config = dict(
    num_hidden_layers=14,
    num_attention_heads=15,
    num_key_value_heads=15,
    head_dim=64,
    bias='all',
    tie_word_embeddings=True,
    init='normal',
    init_std_up=0.031,
    warmup_steps=200,
    decay_fraction=1.0,
    decay_shape='cos',
    batch_tokens=131072,
    max_steps=4265,
    dataset='wikipedia_en',
)
Each number is 500 + 40 x the weight over its row's rms, rounded and kept within 0 to 999. Layers, rows and columns count from 0. Numbers have three digits each. The size before them is the row's rms in percent of the matrix's.

# layer 10 attention key, 960x640, rms 0.0217, rows 161-269, columns 512-639
093:548461514464470470512492522490492500509520546476471507422509526557432429539529483505449479517563575518516457540481506473466469545429460471529556480508467483546525533544512540502498539518529550498472599457472521513490444528560501505511506460511442502516522466476543435502454467515553480452458500530507523567498521507454508458454467476547504456552466511452530544451520494523496549583450
089:557428537511516459502458517497473587512431522494521414544451511478486540462489437447498538586584472522515487527477548523586457487542542483505531447514493505453505535461533453516422550551540471463559492514492512509463505501513497504456524507465538420549458538460510555493527501522510587546453427529513443484516419510552571525516558427492466410516539471512509498495549533606506478446462
095:496552471669527447503528503478486539502486482521449517565488478541535554502495446439411537433422546485523466441468530478533457537520556490529491526506536492497519496493484477441543535501587482483496525514501472400568532467497490495489485549435471532482472496486519503443542511510469475534529499483477492504494517455505574452499459455480454521500497529432465494544489466480534485542567
096:514568494479511469533516565610505503516490488519559515484518494566421606534438530532496497485539492529477539440486446500507456486505487479456473501542522465521502486445494459516507499429517409437482539546462492488499512607456524571586447476498426519440427458525531463511472521475485498533559596514511389505556495565485453515501559483496507491476548485549495476486569537523494494469480
086:532555549459447453439471535536500533457540533560556476530558487466532564481526521528543477483463504543467489501467503474478477480515471444507498471488509369413455458551477444511436573559458493462484527469441443601518538593482579480565481474428479471536542558480419536459571493512507483485457573520512473499511440519477517530538502441409477511611555491493565443487548523468564466480546
085:476450438508590540477474460486476491549505533496477536427539507519527563486461514547488478532475492515491577494531441525515515494507531507472506489582502502535476469545528427500489470495492519467476440484521560481437490462540496473466481521498416510523473394450501530472540511481520490556483498518455469502464534517576496466467456595491437479466549483545517498505461451530526511435495
094:543594559469550519520504484475507556526552509484459472505509534577478501578534510567418511540575496524529475534568477456550494488429477548505537420493395448488491476507513497507474458458444503522492550459421545479497472507521498573489548539463450516553463553463529457531503487558527521506569551444526503503445452450450506464462442546477491467526471488530553436532517491541504508460444
090:576455506416535473458516495528509484481455475533477487526512467471471504421476561494456565524378493442624488491464473511493563448500461465508470427462550514487486479469531523530520422491431436444431553461515490464483550402562423528471503574544525564483425489447506445395503493419475506483528530540485456486525540464535481463526475464443502499497502495440559469496537424472544477500473
091:532483508459518509548526524500451487482510553543521532483476589528520570498484512469504523519463521551550529515498480458473530588517526455529505514484502518452472501514515572469521505464486477443540492495567497514608488500492515503517510482537485502587563520515543516471446463455394529448463496498427459468499446492422511488481516491443521447535572498502447501531445552476536575491486
094:470518530497487541524481439498464534482528513523523491496510504494544457506562530529536480412450515518496450518537517493454475484515430465492460439474600526488521485456461484483520508568486498531472555438423548537519476484570470481464420503528501520591513516578472510517480522492431485502552509470487455507451483492507484519472521500469436545496443448519454494452519514542593503502470
094:539489440427568417470558495533554495567534379525408574498528439522475560506472495511542521545492497509536502514500531502564465559454550543517482432483545475477493503511552488494505518469471530488456466562542551477463479537515554534488440474526504461496518502488463478439540504545463530459530449482423466511518408575533510486467463599492503474511447471534514523433472554454452447462441
091:455494495443473487467497580458553507503554463525539461525553492464416492502539523490541510547519517555492540522503474556536480551500520643534500509521519460465514427529543482487475528430498491471510430445530522494452435448449529478542549404545432510518435496499496484489525455444521605473459496463474510520479398479455526431493513495545476472511479541431516457519447474492447440457469
092:500529496545489511520467450570462491392468455504431530515533484441420548501478487506521510447373445532503542415524525458531455533513589488525541411474558497478549528537501486515521469543436578555494532460505453569513468544469493554559548506523566494448501491520464480564505485543446558499480499460493466472539488457566552556502488493547457488442490492486479545472516500569527517450560
090:479517518458480516510502468478563452528441424552519571463482547559538516497565537577530442477452457548524530507494533423501566530523400490482440513432491511460536545491498488492605535488545547532536509493538481530438528498566461449513451457510460485540548443543516540516509533523516480524524509515480565437526469474497465530396471454475510482558413480431485535483484457549540454495551
091:485495501472540471517418542532481457520522573430658394538518507491551460480527530496553484494453508529457469514512474482531506521499454501489424543524452428483482444523476502501463552513499465555527484585505443488494515438498421571508457499536555495477516570460540468444534479574507483474424479498530560439450482486525486512476531462537521549523514482471535578499484540507471537487509
100:497542432563451503543451544479480531478470546446503543528536526464511508458474492576449524459500470434449506416498520595543467499475501521473502502558536505471525523471494530554538470594549489495448484516501551513499514489482474412484532506536493454463411416474492457482503657474473508447504424498502526492475475465464441523534445473485472467450532506473474567491445528459482564596585
086:486535500469479558560444502448483502534518530484544503492492448471543490440465544496507499572483468535483499495511556458523448476492491371500517530529513540442503506467539525535572496528506573486537447494468543454551477519484539528453448493479495482534514489500504528444510570525535580571505524513504545444484479485517474489520480470489504426525428506501467489516538563449483567495476
090:550434504497527543569530477501545458508479503505465513529522531487538544461499526522561461523478435495556402564488431429502509487560484506536531508500543540551460488534491473529510502497513439472472439476506518543490466526512478413469476455466446512432492533466468557551487521450515528464494496575468506476501473566521561517445518485483474504471388579486427476507507506536579573432512
092:520527487519548466528508559539479499526480392513503432534519457546516525573505537505459450566481507501507498532456561501590481493557489411429535492553510569499473477558461461478479520464490457513451483527558522506493533535420621422393480491551537509508419505533455490469526497458486444503490547489464468497481549528559513487538550408514391544539446469513525437415535420540549581546557
086:557474482533613550467502496466433464479442479462530485497479497555515507455475515456546519514471507509534459472506469479512543552548435546497496501546543508457444500514490529448527500521507451450485539507494556517510470482512502413546517497566507476507486505490498548474465440426540497470481512428516455442435495579544434579543511548472547527477553497490526490456466466509501513450516
091:490516482466483524553544450510494497506516463558554457525447483482468412514555517435499512463584530507497493468566547554482532463450496497489493482491549523465570494554499529482539456529523477524546447506499548548580528568510495510496533555463492479458488529488437523433472505487489522478560480434502435480542531489461483504555508483566499448542482556468468502418545447509462439492471
099:410506485461465478557450503524530487497556503462544508527514505546482424492496515527514533465500518480514532415492402462433507397471480532498465538447499447504564383459432442506460498437500497552534528509533490491444467552479522479456508461522518512487485531502564563454467484508506557518459469483567498585508541537536480528493607477569564509481546476502536516481473525499454502460503
092:514525458531465512480492556498510499494510520467607539537450438496495512434462496497580541513405524388572439542485412525550454457502527471530507466529529436456432498475530458497537478440488462509538517458520506491569563513498500470517465546509455471518468549505461428472532522383514447557471516477505555438524527549499504488518550505414551486542466496580487548409540471520477396473484
091:549553537517526502526497503521520570474517470432461476582463500495448517556443557518516496493485523577488494491508559527469501437443538482572445461464465456503534504506572465441460458505471500497546580457466425463487518478474506548406548466509520484505469456492474530483501496430469502513534491503494467537474524432541503531524541532504488448496539477518527457526532532453540439442492
098:519514557483485494629482452498508536529508475519509425483525537501580489584539521537447520432488556565465497459485483457513548540554477528414488500513565430474507521507488479487544470531562515534519453471541407468466486597505509524473448498500558388496509425524479509512549462467437520496452498442486409492454548483509538547477484581445444492469613510507554486578478452573560425508486
094:487575545496453492493514538522460494551574524565571545459536482520537533547572463536435428526456504517450542581542518514436500540506488457497437454497537462485524534544475425407490569476479497484496508501587500575498489574584535518482456458493449528496492493493476526557473495486470496522488533569533461561479435411524512505457579548470469469465493558486449432490470498460525451507436
092:467506506498484505463470527427496451574491442513472508546545616520591536440463527514501533473547529521428549435508493419466522495474496502535485553477517435502431525474497527549511474485562456452501489469518539438449478463560529513516457488495533452558556477491484456459523498497496443442479514490535512527413538494504553441478476487495526466530509457491521532477574429487549530503581
089:507438489489540493547434548507573497517508450571518502524554508510515456444559530479503494510504450546480485483473559514537510557485522526504457568570515527453511491533531538467578534546515479490506515496489439487406480503490453526558526531526463461475555461502495478603506530461438518518500481485546521443506494517535578558527444538464477525501515484475450561479554522512472433491539
093:425561439441539473451529476481564423503492467519576475534473404473467435495438479442583501440475517478541572473502453461426467456537516560548501461442497504445501469494534564532503506509478562609514510425511501460472613491443543476468501466565511522492422505494416467513492437521509480525542515471541564496442534476496537464514504491504533463519509489528519508488494525511449506501572
098:452483435520488477530463481503500569526456560472468450493525471455467485483499505535504484476502500460491447548527459437506523441597516488496543448453472503504525463448467475535484485477422522572503412516437409494572481548520460543524462513499459485519469503520499523535431531508456505576520508566450517557469456459530493500530524499525448493458516492508495512505513475561533561485456
090:447473530521503474510420523550510514539526529550581584473526518553475458514517467520422545602463535513494507493500451515535479498542474551491446528517505480549547580515496493499495559502478535485472540474496435417468464519506488550516542419446445461521489503504447452479439507464479518458496570559552538533572469434479503542524434536512487428475582439497546490457529504497455501502577
098:457487521514549536493537488580499496505493500519500514498565559496396564507486534471520564576477534588490508469411517542502465569441517492478543468540492581529495458504498538548499510477508451489442543464515455508462524523432461506476600517417415541513534483488509475588438519487437521500503427475487536513568467515531529542551520527489434453480440593496479474482486459445545464476506
098:546538505523566465484449478538542541489505530519478507498426470489501494535455498507522455462540492534510492500507453503516465475416488540479476464469490522458528477477452448453578475532441532447507496510442498504541427537523450523469491526495408444475537552457545460521540485508456540472573490504472542408533524428492511477464419608545500505502509413523487511513550443479510521547543
100:471441474410475486486505490488554466538531559504471466569489548489447492524482503514522483480450521479490465499449497515475542495511483476521439453460474486538530491533408530485483560542489453448572444509466536378406508492475502545525483543546468495622451449501466551478481528496412512538423525476533495511465508544568530528543423538457389466477529492485508458502545549480498478499485
095:503566453467443516533417482570488443475612487473509483523492486504500464460497435460482510564371527442550539509489556477439521460528521542523543522478423533560516536500510491567493463503509505507468561470520445562501513410498548521631473493537503462489511540507472522498524524517486500507495487635458515484520432515571531499475495520468534516473522479588518523490500500579494556425467
106:473568505521497498516517466463539522457491487425533472569522450461497536487575504467497547510493505523512486515500470470510614450482467569530483472429406485468456486494450469518551446527541516481537534399449455442450472476445478515457553502528535427515486524512513519488452505558519544490519569426432469517473484497530449498492460481508444590527519471507525492444551438493502542600537
104:456462524419527506485529452461549512545598545532449535591521570476562473479489475456438535509430499525397439489486488483515512471532509494537516466450462500560488446487427455515504560424504455444510542538515544449520504481472455534507498540439539489547446475531467416455433465487483493530457534473522509573452505491482467489541527467580509571513525442497573493454488517445477449527459
101:540543524523538548486511467486513520424552501491462447525521550482469500505471457485523499524490488498502458517480465515540534513501515502475483485554503554480549517463530467469413534457483484465431465423471544500530493494583518489546506507472523492515449496457462447571508470541463501516479483506408577525454524498480520504531510544494496482492569525558505463532523459448476481480540
104:476571441552475540505553401501581498464460613449514442469500544538509507504492486542493519454540538512464516465495474547556483431499523480557494483489531436477497485544550510486425532430541492531546533549491525476516472520524523471514485521476400469485449573470492528426501509432506453488547538496516478655515493523484492536538489494478454499600400476519456481475486507482410474474500
099:444479515535504501502487524451462534480454535486513458522471523513506539463446539444462493413458506452535497486490500572570477484485529557467469464531493513492511536476581504529547558541517477471525444459502534483488520523494501452460465454511602463482524462524471523493474503489439445582575528551446524487490552488447521482510507543512492500437436550498499541474573525471558516493510
096:480506473460486538533480527408496424501464479500513524450478492458489504477491528448462524452485447488462456524509476510504487544445554539436486539464505492509506480467481465520505397523557510426515502505467579599505498519477479561501560463501479488540476595546579472531526537495478477530490555489425461496511465476489483491440535544509478496477445520468528527490472503465472445520555
102:512467649464530449453502474493492512584530465471523549449476458493493433532486519512501535473523519495514461491395448574552462501510467484434525556527510440471478521532535506511531501522496459536475559533488525528481461545449567498535471432493499479468545518418530515542507500558495477583571502574551430451496550497489556466421470516540428525495439538527496478498500447550486525490532
096:435489484448486456540426482554502472458548503489439506518528522437503525544525510470477453501530530575572456527472488547514468503488506452503524483490477518523499440510495531544513586500461501540536515536458557474473523529466433478430482482526537539530474508448557468483552471467423438429542472573493478525527530557459475555563450502496490536557476422481502493514501494407538537504500
099:488570485544496491463551466468490440514573503530450464453504519475449410454463522551529404450549471494474447448501505499425483478464475445487553471511482478584539479512413473496542478485446452500427463509516479558470468585486472438510454466494456484476500481503481429512482453533482524456573516474490508494473472458520458504513567445507412473497493550507474490512551467547511505525473
099:500529468494540476518567489524535501482514606477545436532460488471528439475480474522560498545486528430468429483498517493488482507506539536462485450475463488509515600502564490492484495518505537473513524493507547525499482508510438466507577481497480472544489476507470479515506498478411443563508488413426527502470504541540504517561478496457497502488520501602442381490458542510489481459520
094:535527506432533468531461507491487487591558398452495564520445459547527558475479526479540464436426455469562474471526536524502489479469513552519491493535560473600489477504478454538458514535443482492519511509457409603513464478586511446533428500387438494539508434578482472467470485410462463497452459450564449515560482595439585498433518518494516426507544530465495506476497520484501492483398
100:570499483560496492473544520483491492478502505505432411503518445488439515506530526534535471502484487515502449482532434550458528620483521447480503566548532462499556507524536461495468473433477545478558526477479561556485491507486473506472491510518526530502486603545476508509474522471473513586499622474448505513476468531537434532448489524537476519533505474576485446457525495507525470478523
098:419480544502515537529487490532484499429507532492493453546461560412535432503548519482484430578416532429507449538504530506555516550468466485581487525545507576461495397462509489508477441482561536430510528489425461479418544449439491461437542494472526497530541439576506520459516537464537514508568521460448521463491523502443383519528541499514448534465548488578518511544427501465485437474438
104:543517543460526498434391503484510481455563526551472464452506416495456530514437518463482515552470494490476472503509485513471535482533527480473571480465551476457502492500510563518526482457508533579529450510544482547549540513493524475435429564490496495472477538518473511427471498469503533483490561522516480514538564494492513497477453497444446506498497578517553429515485539507541465518462
095:413517497516509465510513460543580496521474478500587475428467433556533486447517521487488536556554468481492482479482460443463444471552509498479546481497498539435474540499489479503526523460468431493459547486562507522493544557597469501476412456449472480500569400481483540571501529512547499559541479547483478484550402430505490444420477504419477426509479489511526458525519505492498418457493
097:553486547444555504508526477506502443523573503463441494474468529532465526508449535460480409452552515551474524448501516518446426511480521471522475495495461523516460495492487506499536456525472528512510458430553555424543466458468475538546527521527528479551569384463517513523510504492467501434535471528516482526499566493499495501515507506499559530539545580498524540538508523522463535490486
096:490506474520476472530517500522498454468556471539482505541520459546429601471467448601487484539486477486469466559523510410478446479550443499430522500480536580522506533473512498450500540538518524449516492482477562505496504479518463502537446501497472532493485468492578506500433523513582464517465452454463467433510483501575538507473512557490526506512527545529478483473504515515487467495483
100:545500497512422580473536548525587533470507467495506514437550468466504526523534486492583468499566505474466509534465514525501470482479475528468423490516515534516560518449492517501550449500476408530462543440536548452521580497514516487546527494512512545522477412549577473531490518480380460480495478472490474425498547490532509502465540479492545487522544405536481497575563515450519521523536
098:504505510524534553523463473430546540454507491554411495474553496506515510521469488435527502492493542476484468467474452456507482481539439505486472478422567523578585562514553497495545530410480438510506437566473466464541480547539509479553455489583540498503563545517428477551544569449479532533506498470546552530524508541512513535508473514462493537422511406565471489442475545541557499585495
102:437522474611442530536507466428519572459515509486468468516423583457485550484454538562472552538540480539493492430558497474523475533459523424514455543508529536517502481534542482534499497545442520482486557512509463457521488444521558489605568507561535525536484474528463506528460469519497518441546489460505521499519485501507513455476500544524485455504460503504551450466526474484505521600516
098:546432521446458477515565459523558522464517493520536515479539436485490514543467463509536501511495420516521503463518476565504482517474495474434510562539600539451517517540506540515584501510465533541443525528490511587446549519558542536567461490490555598503544561457491419485526505528512513447456485454563523519444521533472460479458517488452566458450532450480535542515459466467431480510553
108:501530488565459505492518520504517540538513456561398434485482532481487467447560475579534487453542541405507476497513519498527491501513471503493568510536457555458554505448542511518505480555443387444481468495506542509559495509500456546503531552462455474570544503449495530576539513428555531538451481488483530532488452461552490549528511450541547511498475464526498446515549538481449503485541
100:526455513467459555440559534443459542520546488548526575461491495438471527539524465490466512503547478427559461451452541499506457506477517458530501474511536522502410512480431520518512512532535479486471445496532524535462453561472461441465430404477491503544504496471466360522471541474477514463526545544476503542458592477499545472487508525405528460515458502459440484463472545455521543511454
097:518561498533492522490447534434510476407499570540474540486544492514495512490458513536513484545445526559533457543532502469498507561431524522556450460518440442511541485487435547465505516546473477555481432527540442470569504464514571526542436502442481488474474475511486457518496576523469517505535477511494476633474477553448485422515467442526468540550488534476498537494511498533566448501445
100:543535511469522547460459463527582482507545459475484451503555505529494506457463464579415588469552540557517512406474477528482468474522528507512523446481527476518549498443522469518522541458484520434504497486470478498481498519535544499506500527448500483482438544507431418438551432567511483434503460416526507570470547581548523562464482457487474451499532508511590514445508557449502508499528
096:419545511489516518477487522543415507539440515589510556546482532528470539509462516443460502505534445564534475533511487546475534521534493472485526436542518504539557504486538502502485499504438518464511496485557455482536510443511496542452443499528449510435555478516537468476519532505570456439470437432506618495544580460509502524480561613500549540537563545469520477606559499483509550506540
102:496469502489498479526522564541521515594479474532480555493505517554504494448446612530459517562514546517533414470486578466516493490447564460518468557546541492503570482538502534469536537525489575516507481500494465544478563534447527450455461478498456471448567542464543487528548489395503502446433494483470491548550551507506510520468480489448555535567514520509473518482511492578475524514503
091:553410454523556501460474456544502465505535483478530516527495536466479543532456477480595441446496423512401546562520399562523432508527501585572486491492510506527428509451500443482456497577522491486506545481565486583544462488430492523466515480465559626435469467533527504432547421495525451475503484533489417528492475488513539507484485573608471516505451532548571475496519548513529452473551
107:447503576482508446525528403525493401476589495583468511561483524484482520531570542523448531592483471519533472521483522455505505543548476489493453540508471503475528461542460505458553544527568490448465522529469463421538508476544521496429514475540538491461493508476508515527515471507457484475491505470427505588508495448498481491542499484536497521495449521520527515471517526519514458458530
097:466496499538499578516500460549470434507558566501525523514491498515478501505531533494491426501531500533482467525424530510465540489438533496513466520545508517443443564587495514493489553537544445478442501525509467482501466522508528508511450515483508467586485505540438568440482464511478489378483567530475472599492452587442498508521457493467541499517500541570511544506436526484506452431531
094:532570465494472511512526520496438521469481456481494495492544499451499487524537426527535479488477466502507524508509482472454541500506503534445531544429487493548488513575463500540465499462439523490522561502568532526485555464456470466458531479476539452451522541500520503508483397490535461449469438499537522556552510458547474494497560508458531537557561501561517511478544473545468532529568
104:524529488478478454477445496447501558473505471468577494422480455538504493442460427453538495433498475530557472497588472539479502549482539403497555507564488536538396463516474501482513492522500515499559453408587481585505475536510455470545512465531518466447477508535496430578519483548521477517531572452419494504493533463440550491520445447465520513488496540531506528460458464570449505483522
097:492434541440502474518485463539400516463475498504556535565544474440485471473479494491489611545525468503519481439461543523541490487522484539516511502520379472582546542468539480544511514460493510483537524470420526558507471521529448491527484507477539473480482590461439471448556479528466442486515494506420482531445486446558498486455531469450487578472474528555458515430463505464489520515589
098:498502512528395467489514457508456510461571440482490453493485545433557433485517460552493580492407555518509460504446484496523511538539541463454410522535479548538498472443516517506472511494484485541490502503523502604487532465513500530536543498522453510487523501453534534499449539473467495457540504519523480505512456562561506499456497523523483456489532576475494599505518491481559541457494
099:475556451544528492416456479461478526479523462519490415516447467497512481502517493589486498488468561483500490511493491598538482484438513558448533558500537581421524544469531504509499453434491494519520475523446451504458443493571586509576449548500435466417479437463429503468565512438493544511515474545504478465484532493565558405449497529544518452536567468458459511530464440561511508610442
095:523532474552527492495571464510493504572505590530470475402548570554451510545504482528442485523440442446489541506563459421465500490501506547472476568558486473463489512458533447451464451548478529545501556476520438521502518438525553537501495490487491468582549493526436543524442507569483498515476540492519497502547520472439466450534502508569580546516492518537448500528540522539554504477524
096:542469497490448475489522537511553513473452545451446493470457444458508475541534517566517508514407499452493493567514502514494509506545433568457581483511535544511484513475532540474486482516538484454496521516477458542527552496521513465449568461487498469463514478477480484507501482506584542473465457486505465465547416478494446536461438528513464508513518459561486506504485482493506486496524
098:577511553515448551541484499540544451470497482470513534485510526447455483495574480512502493495518506428510495532528479484496501449519439470611524512503519535530407512482444537431564579554451503499462561529463426444560473498467457504505532451458482526487565509511543557472454539531495501498484447532559439475493482385539502524511448538493471483486475526486555446549530514513577551488443
108:485504508517461523485410492525503508455483486505496475466455501506426506500527469429497558476477469587533528490556505532434495487504545490536492509523569486520504478508452510505527445518506526497548521448422440553414454475580468482481502467517510504446443520510551458513478461513523499493559498475531504475522554480499460532487528554513490488505569482506473499530483429484474470499496
092:491544511508495465523455515489503502491562585537477519522491513494513503450564494467461570526451536500400477555453467441478482510442586489469501456480458458447508536468495450482541497519492474466569547460558508470505524574501470491475489485523503549559489482480499594548495525552500509555490436570456612460433467459503431496479488580474521479547505530456534534469462552511492454468495
095:448444444570523560503531501512520528521508378509553430521446476507415501445467461465505512517530489438543483437464461479471493522492510457420513564484446484530527513541483493552510469536531524591514439452501489500524519460521573427460526449462532465513492431487632502533507479522502515545442425532457560527523503528511458560503459562483514584506524499526526436472467490447455515566492
098:435454497528504502507541546546483453512536537533500480539480512568517544477488522457472460508487594531456560500479546492523558517442505486469479439449514515489507486616492505557469491469477462527470560512522467443538612455541594561496518547443498536495478439529506558454490518469451444475559499507451429559511550506482520457468455514487544514602521448398535562476456563482506447492580
098:508532478532420493519488499534460488527521486516446461520499498450459500578555450515482527517463468414505427474472497469514475502487465456431500507563532459474472471415478478604549550515547489482499527474540454491524522510523528534496488417566472511483477528458508457454544531476478484539486490474482467463531504398536475510511528550536454565499475520494438527514479460506563497568459
100:465486516510542548549493511471548457473561514464523484545481485530439459509600435457535475440563517512471453526509467534422493480492490465449471507459524469467537551520529474434491499470528510468514471505476489453432449461479467553505465549521474476507521520532445502477433517461483477457486490525479501528481438542540469482503513489468530527475508493509552417516554565521496529550498
096:520539485563511504465492455527449490528501466578523457558515533488572511510509421549443444589544516437560470513536521507457472496485465511515522397513465499507431517464506518470496472422462490498514449562525483499502424503493586506495599536522463538487505526484457517522496523463501463448442492511437516516541430503471524532518524509493528495473599458506482439440512522524439527525447
103:501483506446531457467571426479444494509524476549489509573462531442530474555486484493508587473521527488554399477502456492495582497506526498491482487478477522494525474515497551562605568506469462470579509544490482476525560492520437481500450506548482513514512540561473554447485534467534568495515519490441534544553482510497436500512557540558442452533498545460492444566484527457516493529383
099:462474559481478461490554483473554553448525483457506483512502485512437513540501499502531488496484470479586495459528431537506533531524528441506453494545495470525453479507508497499437531508485527459506558565518527534492476547559567513496483542505524511480444565493513492459566602505560526538503586453530505440457523572425521527521494558488608495468485510518540448501481491482446536531532
100:495494467454492458478570545485496501487502501494486525468434516485445530513516439539555507521493489507514463398549542521475514498569424434460443518562461456491460476454536511460477511464484525480571503426458476486410478511533482508479562448528452514402527460468513451564592516511454490554550546498576479489481565545508510586473484582454449508483540538506417489495525476534454474465529
103:502532546503519502450464500436527523529544453522458483545508478505496468453525525510534506489515584562474503484531544493526511491538437510463450522511435478541467509456545478482455527507490523522527448425487507489577412445503463445542467502564601469469550533501473505500417461490452480417493477509543555472515577522524512502528446539506512484513534543520551532493529513448498375547564
103:515527545518468478465500441511499457460462522504471460480458557520474550556442490476513507468463365509578456499506493564577506517456479504434505508568583493423441539540482514547535519535488479519522516499501543549565477495568477441507483476497471554517476432417555438488450474429519548464460530527597411422566548463529444489485435477519472502486513574464512447511499485506517530514521
096:485517470531438471450491514378542461384589486486514492518499503495519491467469448561504472488553536459497490520535454558491457457511490534534538548529460485498491566432499460478458529419449561554529535545513492533513485497524519518540569582503442493486513559507490533508541512572548509547416471456524506496523524483521518501487570520477534442557518434487508518452522526562506460505457
106:463510532472432540518494522501463486506486473499501493487531476482531520457470553499473496508510499543485530484496502507451455498527477446471496526514558476522445498544493461582462487535474503567462530516467497536446474564451459460484556517405480487514571458444478554529453570564475528453502452517520516430487442470484469480531506492489551506536530472468509482565471507549522532424551
100:502538458523485476524476503472516530479480481529485546505533536481430455486521486541479521485510471505489560463529501465466490536457463578478529569557513467457444496470492442476579510578502436475508578405497513453534486435454453514500424476503575466503460521516507580465513428550426478481478447547504513426523492525552475453447452527460442536456533518377468493526513525493569473527501
099:526500518508485473494451525509508520424600533558459498542483460488466540522493520532512511426412536505511409476508489493500553503493449492530475571543510410451513513514528515500510492459436591505513479520478526525460506500595477458595520534503493496507467491533453437444499526391447459462554493495541526426479466508478491537421497441495508548515498553493488559466519498501494461504492
097:510513432537494519513536575520390551451481506536466500472471534483525488477542569453477469469538475482508461486492576487515493490511546476487495546473552495519450493515502510509469524624499563522525500545534526482534457527511550503522504460551453533510523550569492488502514441426533604490451527519531536554452507491523467485495477515538438508479448486486552542454500538443568427564512
101:473526487568560504484567542446483471532526531500450526504459463513580470494514472442409562515485525519472457479435514542531491449512551510492458540450459536552593470476465489492431540533446441466537489464491528552467487411471496635475506453567532422516522492486439538569506503519490470509516482466513496556501525523540462479494511373507440509556505558509536540445534535498541487506532
095:519499460493510507482501491483425518418489509509484488515492430500579512412479479466452457511554497570602510558508543465540512522559456499524509497478494467571581508520467486498508518527502518569506466489502456479507468461486528581504441447516492495535476543454474525469447483459470456562476506576477503525462531513511466562493512461456503484484594533487497523520512477569512536483431
093:489545521510464510541519510481492542486556501445485498517507572512533506477523509506441474470495508522524564547480439547479490601488567505509424522510529508516446463510577482504440497585543513545424472457499518547460466568556564510520541498498419415486536461542531502556485510490450487457544458448558537467539457532503542567430527463515463419587528538494503456480543479494525581448502
098:470540458440522443497485465495478538457475456528484515564546473497454515490533524463493495501495466511527583469549512578575485518459516461456499497522461424412523584465494464538494472485484508439428445451501532580518523475512475497537476552446486576529522516462497479552500518498515528473469499554498501543453542512544470434490496470413512508515447462525449466511456458528610500473526
096:448390523389501478515493544530527500576452426461477417455455541466473438463546421473492431451489560535494521502467524511562554489448525508526504551498481488566534538429493387533450487466484521524490552521480542486523426420507505454624467542460478422516481452463515461527538562492517489498533476545485531502538527533477574512530451555498533481557512495468430514475444498445429497510460
102:543479519455526462539541503588464463532512440522455502534453514504458436456520458464475471543495568475484503537486441449581441558459508499502508497471478500479529475489490503574545593496445540494527455427539484534507485574451533475556474513520504490466488554606471506566493573550448447529558506478476468525413502535611527558474464526508560473523487468501483452510541550482479551455477
101:492424510572485475505474463571473544492529532520579468450473494526546516448456483570489448439481479502451542432452453462468566491542516550467503527504501518616506538476450486426514492439488494510556453527514472511463506534485537566508477537475494509458508537517470570514538481529632461501460524537449523465455502579503505523482415476497504546477527407514399481452404481484464480437495
096:581510465433528506455525585575542607536505492580533571495498463471498543486476525487467490516451509439459463429481496574548567445476475532577502383522523464505562512546529475429464496506419459509464522460442536448404509488529498455520506503501474482487479472551491510545497484567406501526442509512468582526501486537491478519561460509483478527514486496482588509474469575508520455390541
098:494548480456421508541466543535482520515489525558485566553405515535569497469564406479537497552513471475527482537546543513510509479478517513542457509511559506538472546482428508505589484541441513505401555415554390500426567503536592495453493508460491464514484482508432544531564531538513475526469498434490472507536487520517523488443474518567441454497531477495467499517520465496499444504523
095:488527483515501489514502530571456458502411567551507574449502462451486458467452485452483495463494525507482510471514556525542450476507542506505513515448455536516472498426454456492481472520453464523479498533504468546471478475522473464529545447468497489445506512467520509654560543564585507417573462498470511550453521513493533549539476436429557467484549535465493493493389524578481497485511
103:466514467475508513497488531571431577442599521488539530471519469519416464477490442554505479456570524493453516507439439555542540549515428539516487505545535481470494498461493495484561533496451497405530513525497569519464445455453528449472492462532512523509491439574441512462496403509497546423513495465458466456537500527524523557498487550546468530507490513481494445538438543417509436503435
093:446496499435568499465510455497486493520422529499556459453530493551544486491528417505523525524480449469456464464496477465519454517575498494513432522489516447589485482512480486488555441483472558528516442482492508456467473419510534435512576535481484498528383458441515486478510436533466478608445566502558553502484523476516491457516514529514470488487477534459422459571477560501479543533493
089:484534522474505487515503631449470544508489473521482496498551505470541506471476473451517569573499472508531488535487490503529489470472561470501464519468589493528538446472542438407511501498541532516453520505458532500530582509495480436491547512481482500534481485516431493446485480489510511571438524479510510449493477564526536458513492471497548481572486426473541516478511442446494455514493
097:568464463503503511500516549458545543520497530475548464593451499462480518514513539439537514420436502496552484492497526444547528525468532521524532555477529516489522515516545501523488460496546451529489549437505514507506509487534502477532514507417540492531496463541461510531473500474568484512444468505473499489463494478487545490391499450511509480620463516499483484534555549523470503552547
100:597472471505512503466531453522496530543489556546452449466455559539493510525479545548482433587503395479502474499475512467463616510514501431501509393539521427464464459518616456440487538449489571474515513537519517517517477482500500566513579533503497508508480505527494497504455492492526521488498498576531521490463493538512455380504503541461541553497491494467530585595423507503516422520582
096:507506515545463526458543471522485583480658528532485455420530504529455497497514551484488460521482516487504502533515542568493513429472445511503575545476510436469489526441562625516516489495525424458538479517478552538483467507488497569539466470541554525504552517429585443491471437526414485488495439533534424509501499499471438535432540552504491496424423478564456475487479474574513518521441
097:511554495548499417517567428504484421527480479483463494515505500496453611480477524582557504484535463515569541412544485423490511433498483511419549465510439478486435508502470524506536495535458512488540541488572460503521491533441434454521480501468532551492496458503528519484485494497513425478484477579458476535550554553455553513537534502453571484507505515466521442441444425525510523416433
100:534522529523515534490420533613518455494481443460540485454521426471480559476541524563498472514497522511459523492507501460430518497522537481528525467449467555432489572530434537501506540574551533457523458505490551502522505492488521543492452437561467500510526533512525515634493540549461493506514445549560441555515458540547535542417468526512493501479470499506561518518448554463512484523487
093:503484515552572449571480524473507508472474545411533527461512481535460456515439442477482495561478545501517508454502468400468546475461511450479477497466479442550507560526531525444459572460510523468468537477488489478486548487515577517527493493515434462547495468469522538516576571569496567521509535483443528575469419605472550500462449484493495522558518551481498507543485475491497466534508